Weights of a small transformer language model.
Architecture: LayerNorm before each block, learned positions.
Each number is 500 + 40 x the weight over its row's rms, rounded and kept within 0 to 999. Layers, rows and columns count from 0. Numbers have three digits each. The size before them is the row's rms in percent of the matrix's.

# layer 6 MLP up, 1024x256, rms 0.0389, rows 826-880, columns 128-255
101:492540515526425521414517441476558543527529505606535475538550475468542465490485444445519540449488508435500495520447479464490523507484521606475456492580524439496502630541455493442479475422567557491517532437513529415500501555449498436545539543506474499490460519467483553459485480503501521461540509551505460414576541507494522520502469420492538451472483529477513526475571566537416559536478
114:533492558467517491497432510501436557468518550525506417543464472432514511465486585538444478438519489530527530534488456520508515539538488530544518473529511516542575468525496499520495459471492552450490575484501525412442538460566535491465476442560459534550473471546440470429499459524519550532526476581480445487553477501538510492567506450472540421520453484481476480521518465440481536468480
105:544510494457505398569501466489466416434557531466547493507492458483506519443417546486500499515608497431504516483502519520481525527502517582574489461513517409523592459509512455549526508465532568524462502555543513468490496508556513453522504485489507576462554536480494498461482471471563585543483516468502513468486445462499520489570525571447462527489466511502478528453473468529422525487513
100:504497549507530553499547481379478549486523484442512484515504437453553570539480529449545405512552553486474507530543450529528524462475503494507493463544485453514544483495451478513530498592491559489493528500506474455501508492479431478500505448531416483464487427472501487483515530564582547473499509560491505473532559512519520505477407497469497515562493521440537544510536418554524521508554
096:604556571524495489437510502445555517430512489533447458555488440530443485516487514500537520478520497475454461522462487473491594550537518558520518523556470458577517523505448522483459506600468475495504556452464528501586436536523488436447448499508559489496496584422415508492478518526544488507495483530407578464500522440448503510534484502482446502460491479493527596445495478529474487492560
102:505493475517478506511549504466465543462559417541534558569558546446531479437521508437494485518538453472494431424516516448493521514493462488516487483538506444543519441557542469537468447472511494480455473402566479450526532523555448513510571568505531521497531480446428487490594567510539505510473562553474516475533400544520467466482535494475487610548488475413401550499463547571498548506513
092:479493510451493577407546466469554520506537488478510486497526583507469478556510550520511526520462543533404490507457511543529475492462491489495480540555490501533536530534502461441477427452443565398555552485461484486541519497522480537439597574448517444503533553508474472544523476479513496442478443565534442493546390489475529472500475449523524541549458464458490490528541556485498524486438
100:570444484561490538491493479509426544509448453559564514537487453501460427532488643491486500498521501549469500445483509521500545509531565496476468456563495437512519476584546528535474458591486579472486494463525466508441472473476497468402514502528517473548514444458486430420458548483543477578522507490521440470512511511555471511476497503479459452565503498471541446485499529485446506575476
112:546506575511543516473530534504463441456468461536497452507523477514490459539524539452517550483407487485528489422543475488531518477479441511480475533597466461533584513537520502487463427561480549521455510507550436460497450528550503468400474506505434525538509587502445465456476550541495489539517484552475424506516418553475507459515504575494517466496473540520494546488535519478481527529484
101:453493508540473585477523470501441483415526525529478596466541553487547437486568563494483515486476577425499532460511417473527474487509540518548499536503454525461459517467511446382513497508474565506522565461492455450470499458528497450451524564472501481529533561465508499541558506480541492557431491488484521430539462565503427455580517531447490547498458550478445485517462547537546518503495
105:517479466551527499467530540463492441514507471551510539554565456480595520543515517520508488419491547521512538480459567500490484510541519516532512525508451531516508457494444540424540540456519578482448567513471492510483432511477423428470503466506462473442489523457546434491553503497560529423495478550499509390537461496521540438529503467503516493517453558475496511498437511479437516516541
097:505433507538515551506516534466467488452484365464471479515502577475572470587488573540519521481500482497517468442448498515488564529522482508529429477512512448616508573535507467531526484441581549556498461499615453487545452488511451515539498527511478499478545474520454493490527509576541539475484498515495435487529479520515492459486481452442518512509517487446407451542476451527501530534534
103:479485506510483516481571472462575550490438516505526494552535507482545464457553529486517516524464455489553534544469431516493486435546434545464500557513546490480529494548549467495409419560427493444591561508438469474446490439525536538417480517515479458464529515543494476472492528529533501553468431543495480502511546493526474543453489494499507525464500539454424522522574498399518521535466
099:498430509536528498436536542523506478568539486518502469511556495504462489435531504485502468498503517533480524479392476484584549541501558475452486546512503445548469551475469438506547466545518527424512499504460482449461470528597536446516488529467408496541438472505456543502539493492519477395493452518498491496519512465561477395464540507475522483536477522522511454454484559499492525427488
105:510494577515505474413429476452490493482500436486514474567553589488512517491509525505520482529399480504522506592483503467497476486556554611540510505556487493578586475463475532496481516553485531510485495508480489498528515537497517476503471502539468497456522524534413469469491550523577484441510502567480537525523538454470458504486481420495465484540433499456439468523556523534512539469491
100:473509501490527540438471438427569546492452445505541521487533529526511447545532487580543521492494467482479515496449516530578493531476557500490497500504489464506506579538541554482473449505501520507569463594552512397519473517503480457504534551506507552558533498499525500451523509470550462495425469520481442504614543525496479502480530484493486498571489461467477483443494425485503616526504
080:512436545442530492431489458456530506460518488465502460466450495553434423603528537519483478479573469503430474552488464519569485526490497533469450466540539480500582511488481535452559505490477440569548465561460486508504469490476480540476558494453509537444492539518477555492490474517505484465458456486525537526505523572497504497499433481523473524473474467514465425471482435464487546491549
101:501529533476521537482467500502473505518516466469562458526501429442483424524465475465478489484542471486505516529509493580583490450500520542526486581457487472526479537493481480538591533465508520520502562512530486431424477506608454535533511575493479487514495477490487461550446436560495498497440495520520473470589503544467475514494478486508427468507510522531518478491534587564523585535532
104:532463458525482527470484449513481468505446421504523509485530465465439483462558494443424529431561450411396536457494492549595466535490457501491471566490524466563528506486508463467460512458495489568556564515539510517521554462486490449516466467556493437513532525514466483493486510540463481425475494503506502519532484532547457470526493463474507490555496443467432475556519504426595542468430
100:491455553482463530523442425480538529522462489474565514490538514547477480440549515505560508548556493480501506563508432463478476466482532504502464494536501472539506486476492507504460436509481493478438540449494479468456436461460481512519509524497521533490528488548470524555484537571462531412468451545525432533506554504452541522475458419440485469579469575457465522490534547555468525505526
090:519529565503464599465526504488495541448529542458550507459512509545517554496499587531468536472531515518504501442493460529563503610475521543551509524489497497576484461482514503529551448425490539553428532485528477395470495517502489489512514440463510503536513447482568491508525514513511516522481439482512502482489507531553484464486537468474531425537449547462529523436513468460619499515453
093:511454473534470502528436533442494530469518426506517481629521460412528483514526485431506498527439455459472493533534483406504453519497535493510474484488489466509532466506419525535521485570575502560527499505492498510438515452540476481501507502445438495450489578544492493527499520468557484496381463544493450507526542546464483509496469518438499555597490497462458497473473494473520539473570
095:536452482491517501530468454478483537456519491447530457570466466505476516522498479454491500521481538519450459470475536508530536578538521541526452558474503478503563466482470470465527497539498542473518585504531434466518439489469487614476588549477480505522438531489450511559472457527529504574408489588503536453533513524444508465536473554402483426482487515477455488566463473474486533494443
094:498523546529507508523502470486545495430506500474482547581501456558490522450496459516540400471499479481438491495529468522481510643507554508519488487612483488462506564552581478422573500491460528493500508507598493440492439452530476577481478469510441612442526472502538486463466493501565554450529447502459476478574531501514494510571484523459431500488445508589521598483544487537451527521471
098:515511480571467541470485524440567465494485535505559561444564503499517491490518525500474445468474512507485464501474459483517557492493493540552471565559465412536499512546476479479579493463511510502555540492413451521507493457523504352501464566488527524472521499502503484504533472487526495435438533509528481422562492467565517492505491499466459509492488595486473522524491532505540529561519
111:517560515497451517445463438489561456413495470502499470494518448453517475485527471523502573444518476516522458489510471487530491488484511497555487590523489471496532514539529510490479471494430547586486500611514437467496484463524491536454449542514556486463479530548523494548506520576476547492539493556499461495561432605519484459530416465436514500508481440539517525457497485504584545536482
096:486468493476493559419431523510463513452536430495536476526523542463511526538455502513584530532531512476424509426471529460498394536481473488567477462505476486538565481501576475428460415446426558476531550484489507519452484460553484516547463492575562504534458546472445473585425492469468540463495469537435497519498450510457497539511568486513532482571518506457492485470466528533481558539469
098:505495470526532531570481526449519468482499456470500514530523471533486518565547501446514578553483412520422564482469538518563448529480465507528473497469454494571472517467505507594500510517467510513487531456517493499477566505499423525553550508487462495543476573534503565544494498550507481554458397525471436459511530459500499415550516549486525528523434549484498522449468472491480500490506
097:558459476463481471498523503472516548474477486538480569524547445503491408523518485422490448462584399417457496545544522535530450487541556527568428524511553427531491538575479504479477514468551453488532541475456489526528456378472509528429516512590502529481513533444505495463466494602450488521482516545483523504523519531519528395512482478475461473448472447577560551427495536561536547531465
105:523485477592492478524475526489524504490533446537582512587523572511496592498527514506568460525468471443457498467441532455552483478539540485483523472497536506488509533519485482535515400469548491463445546474532458502509441483475527478556480459500494520556479577463526496583450538457513429454490484554526419481524485528576530493511525475507456569630479515494475547558496488543547535563512
105:465480473538483541494515500498534493453479440475548519468564488542489445483620469506548466495475555519511467550394442530517425532497437608493477522568439465509494472487477435489445519544470529557505526479489458489508527474470486580350506555474485471522580442485538515530479554537512512487538416482506479487514473492455399473481503478439503435521529503483500481522536486599481502470504
094:520408542504512484461498489500538491480461482448529482485506512405539480488499465460484524527508451568439400534443490475521434539504472545548476501511524534537549506445480438487481469476485493493510475513511506499564416545490527530512416558497511528407513500526465497496498524469513616533497548534476499500521517498522528470480531434434413524511456542521527500483439476470467522494503
103:470483502518398490531497442439527473474466456574469562510501511449555459503529445522461522466432450472470539507478479444525397517530506496538508503545461426476493504525541480505517526530517506531496528500498518548500497522475474407424472564469419547512579501524486532464564452551516467537407473482500548493609548560528501466494503458466480559528496513484554504485495475470549484509450
119:471480527463492537386544479437514512470484490464531457522557553479511483532518537436529479470442485547454531533504476508620516534439446565574517488464457497596495492496441469559478500484444461505548491564532468483477465546570437502493522444465461499531533547477483535458444559537502440524506472487543410419531514480520511514469480504477496485495429476524504502544463508560497547529445
103:585409450483523500472553496481485479466501440582562449501468470542516504479526565467525537517618471431410526541498505486505436480473509482549507498558511482457516512466508513577477506445448475433501571507460504499487435491514509470536508478492470606521499474512493525525429504521485494459531453483468532500509555503509446453499480499500497497486453475553529519495549442444441452540484
095:447502493557495535453468567476487494546456494482559548532536435470413447429486481506502478461457456500551555467472430549491462533538510506462509488480495446494543482427416460474531504492510496506549563465581450525487534493595523510536486521480508565527509476588522496503523481589508519502489465540488421447560552464551475497515503527464529598503489550482533504450532527511441537518519
095:453518600498533485505518478488586576473459511515531473499575446496523477535503524486448533522511417566543529493464482538520544495511498567502515593475462490502499495544499501499533494446557532535557527493535428475474483447532489540492530597509498490579534485468520449463538554500529454543428461568468489460518490491512564443526514463451467480488443480550485483543539565508531565532468
098:558469458422379510506464490499498497482473505553502539540564479475538526535513462409437537444472473505509489472552440511527481479490523527540471524531483521521478519559429444522547458458537524497481561443488498496427485516517479437482544467496468488503501541536419548482496550574490460436498581599495536469543524501551494517504458492486417569520481555472499537458532512587535522523508
098:501422556450483579462447485455486494445523474436524505488489526453531471551581526510556517503531460434507586483398399466532500572490502531524422447529518493513496527526415510534566487469484485517476534554504552414448496483495437520549498473494525537495501459463483475566471464546516492448442448500510514491477494522471506500486504520478529515537501527537511537603564438535463497528510
098:510500473525482495428510502480543544510488467520558502466516468499501500534453595484525435434487520497481430510518448523562540491514556565574431496489335471559497535492537452510573492501409485584469512518463457410475480517467497482507478477547421469547553471457508536477537542564494480479525466507470453522516558540524478472452533462502562472459446560511509492533518498514527522538525
094:549408549574520537423517465508500503443492457524544506597464489548544492464499569534513458459560501437464488511444474499528576549477522509551569479548527481529544568481478464402500468517452509491563560503552560483434495537559497467434440466493429503518489505496502501543436576507533475447538478519506486486543452435537496465438474525527476396537505502507469448498501504514531516553447
100:517478475532424556431467574519526537476502538448486523553516483492501519425504420459521451414433497537555535537553491537498473453511485513503510500541435486510462498536508485415525494515482441469516618452502492458483518469585478464484458537526500552511544477458479529511550539585504469525493475567481467431508487488511511516487510490476513477556534498458529530519576484528521534601543
100:494464583509393476449595511424537565478410470543489513480528448522531456492525484473454474511457520469489484466431524515519536559562596545542514479507497466579516486501441495540535506555556436551508490487517451439539461518473409478443458460470490491506478527449508471500519550526489492568515467522495478512539563491579460508491536497482467442577431433468540471479485525585549491501492
107:472463492534501481524562470473516515484465471475512469518487540498478434482496505493506555497509534524484478501480479513631511496514532514506451467557448466526558484538470504529554442560480539552471527523546455510479439575473499399504502501484444469504485568443500544574490511448449467527473503561523500466496444431472470411475551518499483571482494553521470542451456486513488519419495
107:492545533523482591451476447500546537431466421433572509506584582485461493509581527540462521527547480556459528448498422531547459511439487523467450524493459497562464530471417483492448489473566536556461533475485440431605487474550521544486572512475454534577483505465464501520508524537496512494510453461575466452501496431548415452487529492441520442495491466421480469500462510495482510533535
102:561498499504434488454472569465552543453475434542529590509549507440555559466528530520502552484484501447511531449422502469497495492505544492563426487515404528545557495458518492495455430492509521534530581512489558530497524504517487502415471496518425480570507556558514577506500535567526513525529465514477481486538450421485463453482491471498508588561493484482460526551526509554543578488457
100:527485508477472537489483517448537506513538418570467533552596463442452514524482543467503444448474445497392477506418479586578533531571541489516486537527442493559538535464402504521483508524471474498494501587513491458559459459512502550512435444417464443505498520466499468496490529514517518511425519544434490458566464547522544473451407549480478468538504488495536564423476478552591531540554
099:516405497553522439556467519523506551534416461495543573550507519531535441522488528469527492472520415494513464513467483470526467517486491528585428506462562517426493541533566539468485486499517567503486494517545448537408493523540465512488510561580460543503491471476516500498511573451518565475460475488522509467517490526547434417518487464493443485496452516515466426481502533538497514503551
093:497448521425468505440488483454456461468519489510509503462554517488507502546477597486470524487550478496552535480468486482570432561489397475541450481495493492488493469488435475501502487476527485492478493519583550474472478495462479512562513542484535538504474465448443487525493467444480486464460458557475506538502437551550510502538414464451502498562487489492459504496505483474583534567517
105:554459551526470431504518470459525498536480502469514479509495540451479447513530558517457504500506468551509500510497490472569482553540572535562505500491569450532540559571445442545455453514540534493522495472490484454546485450541500531445473455566531508437572439483451477435498491531511531522518554533493528419534574540532494462531528496443487496484466407444462440445484460474423544483505
094:502480512481483476467492489476552452487515466487473424614476497574539501505484447465555523437485545483479454463514444471544520531532450571520518594512455501524575495545464499479611477588431541563523491513539439501493546468558462524484512518469532475541505529568497510519524507517484514554545478478493481509499475497548455536477478486483476527472490464467487560537509459496462562447503
101:549440493453495486552488499435472525413534492525465483584493514462502410459486520457510516469497457442402558517505524483529506564548497514495480495525511429505460533552510518568465541456506460504512516518458470519515561483481478502494538490537535466578480421463438509513511438515510540448526479525473495520512529518520484513539430474475531596441538544488474450486525512402436516488503
094:522491486488503551553444453485482565501495409495578450530532611493517427491468555489569468506534438522404493458397427467510517503496451552485475518516514521436522502555499507482479473507460516463567520532566564495447509481529532486496432568506518554582560509508546485554528508466524490502508451457508529483499482502512449508479443487464441541505523520522453515461526533479513536499524
107:525492441452449489460538510494486457502533475545553529478548504446478453544465529474566471481478477450456480409512551522572518466532464476581563491447400494538516521522485459477522469449513526576496551418479526525474485538532501471504439506543465503555521595552509480485466499607462510487497500475478536498581433479539456492522446520466452532523398545461448525446485490561482524514478
092:493522536509497569448508497498486499465503436513532577509555517468556458454622504458492541525424550532538436532422491502475456479568477523529486589551465511429454476469547517515481554522444511482566520491483533483458488498519434549485517521494451553522545469510505518461530522555567456495437477513467467481596510488517494500394508450476449424465427474439496488490491472535515518582512
# layer 6 MLP down (transposed), 1024x256, rms 0.0373, rows 826-879, columns 128-255
102:569551539460471536546461517559535549491582553499536546444544531517506504524497492532481570566453528489578440527480553465552435488474510442462485464482463549470456520436531468530495576483472528513468528442545513485477496424537615457507527492540516477492463467525478528385545459519499493484511508509501491521525527528492425459492476483471483549483519468406476522488548464492535541465523
123:475469499476486521522523477497495475521471457578479524557510529490535548439446544489524483482557482467554455521520421532478473437494515462508497500451467541460434486497527477485476468541564483422543524481484467498469481528609521487464538536494536520490460570526436552539493536506443404435490478489526434458536523559491478524516483485448548528540556554509509446415469489418569503505512
105:547508512482496460557536523458461504479464573532588555550561455524457494482570507559450452431535557481426507549490567540512503488450468527509513576452518471561460439493487476505393522470486497431539578472477533475516444496498517525531505528548486497464522418499531509522434493563533520548566480536558528479490439431486541515471521483469508563412545539542553488483503528530524521444520
099:507474419564476510497398471524468500482501519549462506529492491457441558475475469513462552480487470507525531475509549530499478460482575470444534499507500501461532456524514442525490452520479527479507532453463523478480525477506464460551496536518505562547531583529505590519504469479497506535502401496452507533451540488507468479574490465455509450516515533493503613499468481597519392483541
091:401525495512525509505536459424522537501477488539504522469529441490525525502526436530475505555567578519505488431546505527457529463496508492496459500548499567492480501516544514460468508521459491550541516578446430501533594459541533441530441405468477491542496492445588532553543532473507521532548510435542480527541564524530493567541547466416506535459469536565493483510466510469481455511537
102:473462541506518545572443555523508498521498483503499498489516484437530577584507363438539505530550539566530458461497492503447431526484508569468569552530493534436495582450447488446497519526528549497492490544556546536506475476487469471500406462519594451527483456500496520533430447487483466455500545439416540494552479520436465495466498475473551497474496502586551512473486495498491446525443
091:445525586468540515438456425505488556553513550485476521507440530448488474532498494501487567501497445427453455523533488565556470446590535498463529466441504482517536454479504506548490450494489514578520499496570472505534489461478589515461427440529503468476486514492505495508476465474529489525519504451463540481536497494561519480503536532440459494488496486510450433438554559480468531558428
103:474532492519547497520475462486538479497508535473501454526474552460540493490501468543484472454472456424480457454503470540467422479507536529470515467476552528440518522458584481487466549561436464540502457466514452496512483480513490531493412532523457497547564465480459429449486488534488549429520496521566461537533496516541573479510494572527496526475513472504534519533464474520537472514496
123:508528462561475518515491400484586494580509484522544534511518499472463535511420488482460492477508510461555486460489535529455446500565497489563495455524527500516510528561479440499529458581553552500508515505540566508508529458438527470515403466514510553557492479504531530453499448515449552498433494479480481438484494535465492483509485519424532438585459513528520485508524471514535504480493
106:461474490456517469539477495526455494541531415446526476560519457414506477468566407463451474452464524480519475529498469558521539518528488500465521545508581492495457510580493518486490426566471471620581512518503437532490547539503519513499478504531457596429474444462495515532446531487474503450465496486561416559541513524536538494459494460453499444503452441453493561528521529516520498472462
107:561463489569505503480460579371546522422438532491444517456482471542519546461495488500530531454485477526537537486541481540457476437513530514534544503466449555568484477503499392488595579522508494524503569539442482564536457474462495518489539438481529490548550493489499476471514590485481494479476515480534530467515527462499509459510454528475467487493497425524543443543539469619481480543505
101:465473543559531446577518484491577389503517567528514513529465529571534432469484478482481508505558438451572513552475416553530496542506424473466470500456491566409474465494580540541476471470462481465555481436555495494560547488516498493465580483564487471488523454572534432511510497518506514450584513443548488570488509516533515566472521480527438522509497454501511562556471476484473583410447
106:502514533535498488434487522538448499511475458509545454489475543514422450474447495455519555519512460569455484570460409540533457459483471411541513505518437510502567487603489503515468492507518570531495485509446458553544424547398519521507477462471552508496560563524534529534428429497523504519509538518460488492537502542508453512502550490551556468541474451463496474492505485583535476555533
100:504475528443518486504484494497485549517531445458435512457510505500522487484494481540544537544480457412519500532524540487507457437554494533540538513530489484431457492488536555526499457551414497525536552494478515519480439435477499456506518477495592514503510503500553498581462492526511470513501526511457486490576584561493508478519482465442461517508537454514509388459454479472457514435552
107:513496509471514501495458490522507480466459501509513519560536491504565554423535471506492503499571535512490454469486496490415564578518531446526467529565525477490469481545539454588506494456504507462590462577537517430525433424445453485468474493497591533493536494481462485499514507487442485490485560526487492505504528489539474569472511498439428518527488442470438537585529493461534524557472
099:444479460514530502558512465530487471469468519484479509420465458475504509467484442477520486489527507462582463477515490418531514470455533547507473513452523425489536475533464497476562492462465498563524573489491459557499537536502546488585508481494482503552601513579472536545562423507559535466561491417467525405547503505544479443542434494481414548557600506525515478508522541449505457534406
075:448491495501477521517466494509505521487471464538561514472520600420509494487503430515503464557582504497564485484490459505644543483502502508530481536513564528545468516471548481576503484490484606491517557535525586420450477485532477459515397473474516494485489513501468477531534414450484461508516533486487532414482578508481489479511465531390479498474456525500458477551570538512548461471502
104:435554476527512514587500537508532567509442519486497547533464563494444496503467529532517541524464528452519486524577548473547519534432484503494495543476574446476473519413493471496495492497438517527503554458472498498544520414481520551501560515447480512553488408545596494512511547503584415425548541504453512574529550427584541501533480438416538585510477416542524537443458414435475415438491
108:483555546466546430451423466518478457560503494472523489543486511515452467484490490552487430489550534491556514539521473554508471499577493535508481424503523525506521474460520509539484480517493460544539531439517485561487485448537553527419546548512552442551453526471531481524486562542518551455491555542452467518463566546532488492513465457491550501567476538469474440491476509563499471555454
100:510409500429469486515472577494485519520521465462481533539481521500530422522519436516572456425591480490550541497482481488554505513602488488498554511520486463526430424524491541506528418545565508536576524505509465476470523472587467497459508451494479547461486435534531468473527478525508556550480467476443530423540515559452493498400473498442480463545497436443535576511520516509545629514571
086:507518498570539501426500483549451490438449495501561488421535549522521535429522549536580545502506611474451491560488516453487442506601493480519427477451523506520587457559506602551559443546522510528507503498441436473497538508479517463548505477465538509552447512573480491550451446464481425497493500473484540545508512499465509436393563525465469517538415527446466517584527508491529501513482
091:501499529463564483493507495495392526463448535527473565478491569477433442520531470529484477558590533516472509534527464551383571451537481400506401537526468547540551484487505526458495489460540496527489475542541500453447432563511502479465417530591489580521518519531553462519485496465497519513500458465498518453515539519450537474499541545516474425420495515455508451465537489516467501589522
097:506486475480525528506586469487486512443494539415520374454445547504496535493525482577489468474540583483531552533553526496462518496483532574407467420523508489515478489505497533495442473551477500529516506461532537533512529517531524515519554503500519487486514451573483499383462546526569472533495507454621538549474513459451484524536530527428509508519456530482490537515474461523473521455534
094:510506462551532549508495506505482404554526495560529530419493478516470477445485533457556531481489542508542470549445487534496464409499506490479455413480505477492484485470529482484454450574437565532488531492457551533548480516524479420510525494488488419457570584485500466527578520445472549518474499544461572479492574536488451459570489516455467501452482574565486412569547433521556539498425
098:472501499499502528536534552518562502443524534548447436510505549486479507449533505527456517450550508518467542490484553442509443551425507556475477417550484582471554483491493479558515487448487562550522528548457481572584537480538455535496556487529536570492530499478551505479451491594470452508537511417579503532480501483517538473489544472453486497532483530472537473508506546506413499468543
113:506436553491463469443474493515556564531522411510635531512498512481515448473516513476427545481481489498477540538464473526544535514506526454448540486450455541449564437498485482444479456583466476545452517493425478505460534560520506547445568499469539487528526571529493510476515487477556488526525520578517510524512501416454465519546537541523594430507444457569470510500461528554571572482438
096:456456512459487522479529535490546512526528549553574524478514437544541498511490530472475541488498509527527499506414494493600432476582493504494501521467464524508507497513462422462481506524516470491487481506486446546452575463453471533443481507504490453501533444505551544483519561567522487506524475458605521459454484476532468441511519482536499486514446465614541468526522446515479527541542
095:557434524580567517511507536534511503436568496489483501501522596493550470488473508464511404471537506514516457474507508483460488464484537493441456463461475475461515447473490444438498567489560563561503547448520472441451446464563569496502475504454495549521571512553507507486591533513460434512519491493483519486466467506490528484447456507504507521484503396480488497505508526468476434568482
096:501527543462541463506570509504604492556505498431474442520475419532539522532515504485516498543477507477506429521567454442502533524483499513484459492532543490558455555488499478620553503514551528524462389483530452484450536526524495512532483530532521487467416501440546494417525458433624541386501496472470454478536424453544466522504464479519552485505427532538450542561513519508534443538420
106:436555549488453490497491516431457519441498538462453488453502416485452461434492482538495438430473516500504527529519499537440486522522491530477513505540500510515553467465475487457515557439509530527495544523445508404512554463506525533424588522456414451461504527529540478504507564488534505531469472487565494570490454449474536590432495460479504478435538485511476524536416529462498523560551
107:488580501491484514463444494433518574514462533511512525495467542494511545546512551437470469475458412561570480633444491488561544519511448520494497561543552467483520498453509490530581515449435493464498522431473450431521476518478472505441485453534537516431479471440526384537472483447473454567471497562518459440561496468456447464443487497525499529466501486517504521596552544442444479533484
093:573550513502522500551525458501492504502518505518536459533545446583579458456506597470475419493570498486516511512554572506473473520563501606420505458477463444474514483484453507484492499505513470478481468515504437518397477507526455541474493439474556499452537470531448522469501441506486496489480433493504522536504528528519509519500535481441545476472513472556398467536521452497527481577498
102:483512572478519468464532473484518483491432569472502526491498497478491483584503448506443546519546469481561520506516504538539578510522523484490528484577523550511501583432470488468502530528494481517428478452458541495492561555490504508539442502478498526475499458507420456526437553527499425489520537453532412453566575410444564501467524407460480457503413470526520473516452488475489479465462
089:465485511511447498480493508488502493457489510500520496483537452470507480537487498485500457436516500444503542490535447464497513538469490494507480504516456433510507503503495505474519468477505498503545491530516502462497515497546481534491531476487522514514465526486497490515503548503517537472488496533525513515502480507538521514489468507426508487527461483509505517493496522507526541511525
107:521505522572552499483544484470468538504461522482537489463527481511524467413586492453471479486468512481434550541558490546532533580513486539523490510402359510490497462390480478493512488530497572475501522511498498490550407531467489549503537540611501518468452509484564461520479521473468498489467489529505545496525465458497513522516484487441487513448517573502556505503414457469555444441462
088:446497485424532400510546462509478520413531528525503546560519574572500556634531510487522545483482475545468513486485528458493537493529472533528527418529465534488544467500549514464493502498514540467454501432449526455501526522481522498461483474553472461543450474376514550444531533533547519448500514453532562530426424503485472480527495500436484508474539546492460453548484461456519490486466
094:519481522561502512483487527456507454505544492488533466511454485501456546479482540516463554539510526488544521558521496545468526455523533540489476586513600478496545540515541456517484492484592507475524446418477540485475483524532537567451525469524576494476463523529464476533537507497462401444519498515489522526519429473485505438543552529482478493556474510536524464417460455508516468422463
095:468454458483504516490502509526482490504529478549481516547495501412503485532489465504531465503474412516470452526585497515534490492539493485480471536567474393498485540528553536510513522442505528498507501520514502426439515543539458528538516502471462519523485513488539472540518535431410454525474486438558501495486521483536482495501635600505447518470493530469482522509484506471500593521496
097:584513550551540457495485452484437451471458579508533517477513519493506461547486467550474513453521507497493545515486390480513456543462513435545479505536455493512438449439477460534537403558459557561463530523547507484511498515473510464484521463494472447575526483498427488451480497539541462458559544584447495440511435504463435491523520436468521436527470541556475581520415506495507455515599
097:518547546532433438513507471488489505586480501402526471477537489436514531485475476518493483480530444460505463487491514477549508467529475475508505461526556507443563439504502545511477479438470445494541514430545557493619478459514544499518463497461555530454441490480549536563505456530487470521491568476428466459533509403514450528513414557487506492509456451541460506448530482490547541511466
093:460557460491523542425446479470498508528565472462508498501572508461461449491452499532507538462504584546546520514567487583470515492482446435460562434543502556474465442519474482573529528551552538496525529491558515528463507441518495500456460427591490443478516492454458448499497530481563520487504535462468506478497538540495440438505469502452471571463412522437512539492557570469503548448494
103:482464569475512482468554503521516533534530555508495540455553492556412416536479480504527553481505502525556495419535504445497498540466525445506547451553487538527525488445466475479538563452537561452536554479545454546501487482473479533544550511462548551491508513518525511498556513523443496497603575466479571499519496549570430509511419533573465493444466516546496403476441568484495504516525
090:506486569483472467487504500474587504514508528493527443489488439501493438473504495491528497490532474445481549495470528520569578530479471462551477558393449525508550503523543427445521553580474477533505465503503519516514481478482499525504537482466490501503514497502452512576512509478540488437534471512511502557513490493480421455469497526474492468475522482501502473465496492505469496503466
113:531491534499567443606519504432525512552550564380470501497516457489490549567397496437479477508444470524480526525486526481486551554488515467504525427483478523560534597449484585462473501464550444560534505498569473523554428509486506489497490457481471526490564536468529520442474461562507476440499472445522473541447460504525420505511462474518485486523546481530457441441549566535473423548510
116:503464468493536508473503541612510481443423448437498456499583574505476519471463576457487447491584517474475563518543476511431504518470501502520504518461537463501545446455513490521507598518530468561512522484500486550582570481445584559462558547504488481494477553525474544453523495489413526478486456469560527564507482459549525526482557559523468492526458492436516507553527466414533488553561
108:434506523530481551526515486539462475521503492578520431467414511537473549532476495505520580546522559501466386464499468545442448561493459484502500518495433531391451507529584473501531556470520518503462452488549402480488477437554529525515534587471508520476512543519397503502443537518523516521478479539532472458489526428539497584497563435515493503490487498531436518584530523479455492562511
094:481573489532467550488479506529547518488461435476541386484459488519461467440463473546495506511459497582482532512465479525512532517491528529472474468569514532494561491525488525508513481475419467506495476508523494493497483505511493506521515502498497553505539477530484535534482514504477470500475386543528527527495521565492497511431549532459439516525458530496552514515505500510512521520488
103:516447526518441556499509526534536491451494550551455465546491520516503544555489549474435508420435489518541590492505491484555450455521509541510553564503480487517589478452480425423510589460449489516448549489462490576481443426470470546539464446521511526444517503504465432522492477496480483517495490491504528518456455461468522516520541481501482493481454430583525521468455474424477480518491
093:476495548530483562532450426510556504505492511528565521481457555414450454572534455499504549473528459466482464566514472523512511499532573500526467555470560550498464462530466512491428481483520482564542515436494482495527500476481559448510520516519490477512485458535465519522472515570421456471485529423504507455536596468507490573483550469413487421432448546452527532570448511520452393494500
106:515532538417498513540536511449566565516507527522563521547484471492488510498518521530452569440601487418509477409524535501470489453496525528399524537450491474474412452443477428520484495498503468528434434453575485587492516501549490481494509512499480526499493526523503553505496520521501414499507546498514451523552505446510571557498537536560498487456544537553477509541478540456562463453528
092:470484467536490459506508502418497487427534442481466454540519489516515487459441516460491442480530499531478490514513412509549508510462503538498450419418474446584496442503567536553472542452457432497467494552498471521497495562510527460416494509488421510595445466478531511510533500461486499478525577458502536491491471422511527542478468510498531521496602441517534565421581479551512511546529
099:477492536477487481504563434505528521446470529444426473448508481482501520545455546534520483535500450543473502500497563538469393493520552552473502496530479494531460487430525519508496425510462438565547472510457479559474454526524495503472500454534484504552514497490536537432553478547529505468416526495459433478429515570514511442540445483470465487504418462457417524514490520447472530553559
097:543542522570507422506507561527478503500489577518560492456497522463476494465509472452605496429527591443457450416464480541488511508516538523508519518516535440521513482516519435532448496493498525562539515461510542510512514540487545509541417486465473497404522514500490470538526462508521483462488464447461507390510451480510471474416445483484578452466501479494499471538503444521502550548452
114:495495597536453539500512447447556485489550518451541449490532476494471474550523589512550435464452550468522484508585500523537544548504498528495554475471500527527463513496495549477528512437497464557469476482478425523452444555475466516480537479462413489508514472509495469475550466444436565508548469471497486537476482488534470512475437485490567472416455505484416540512446511480535536476489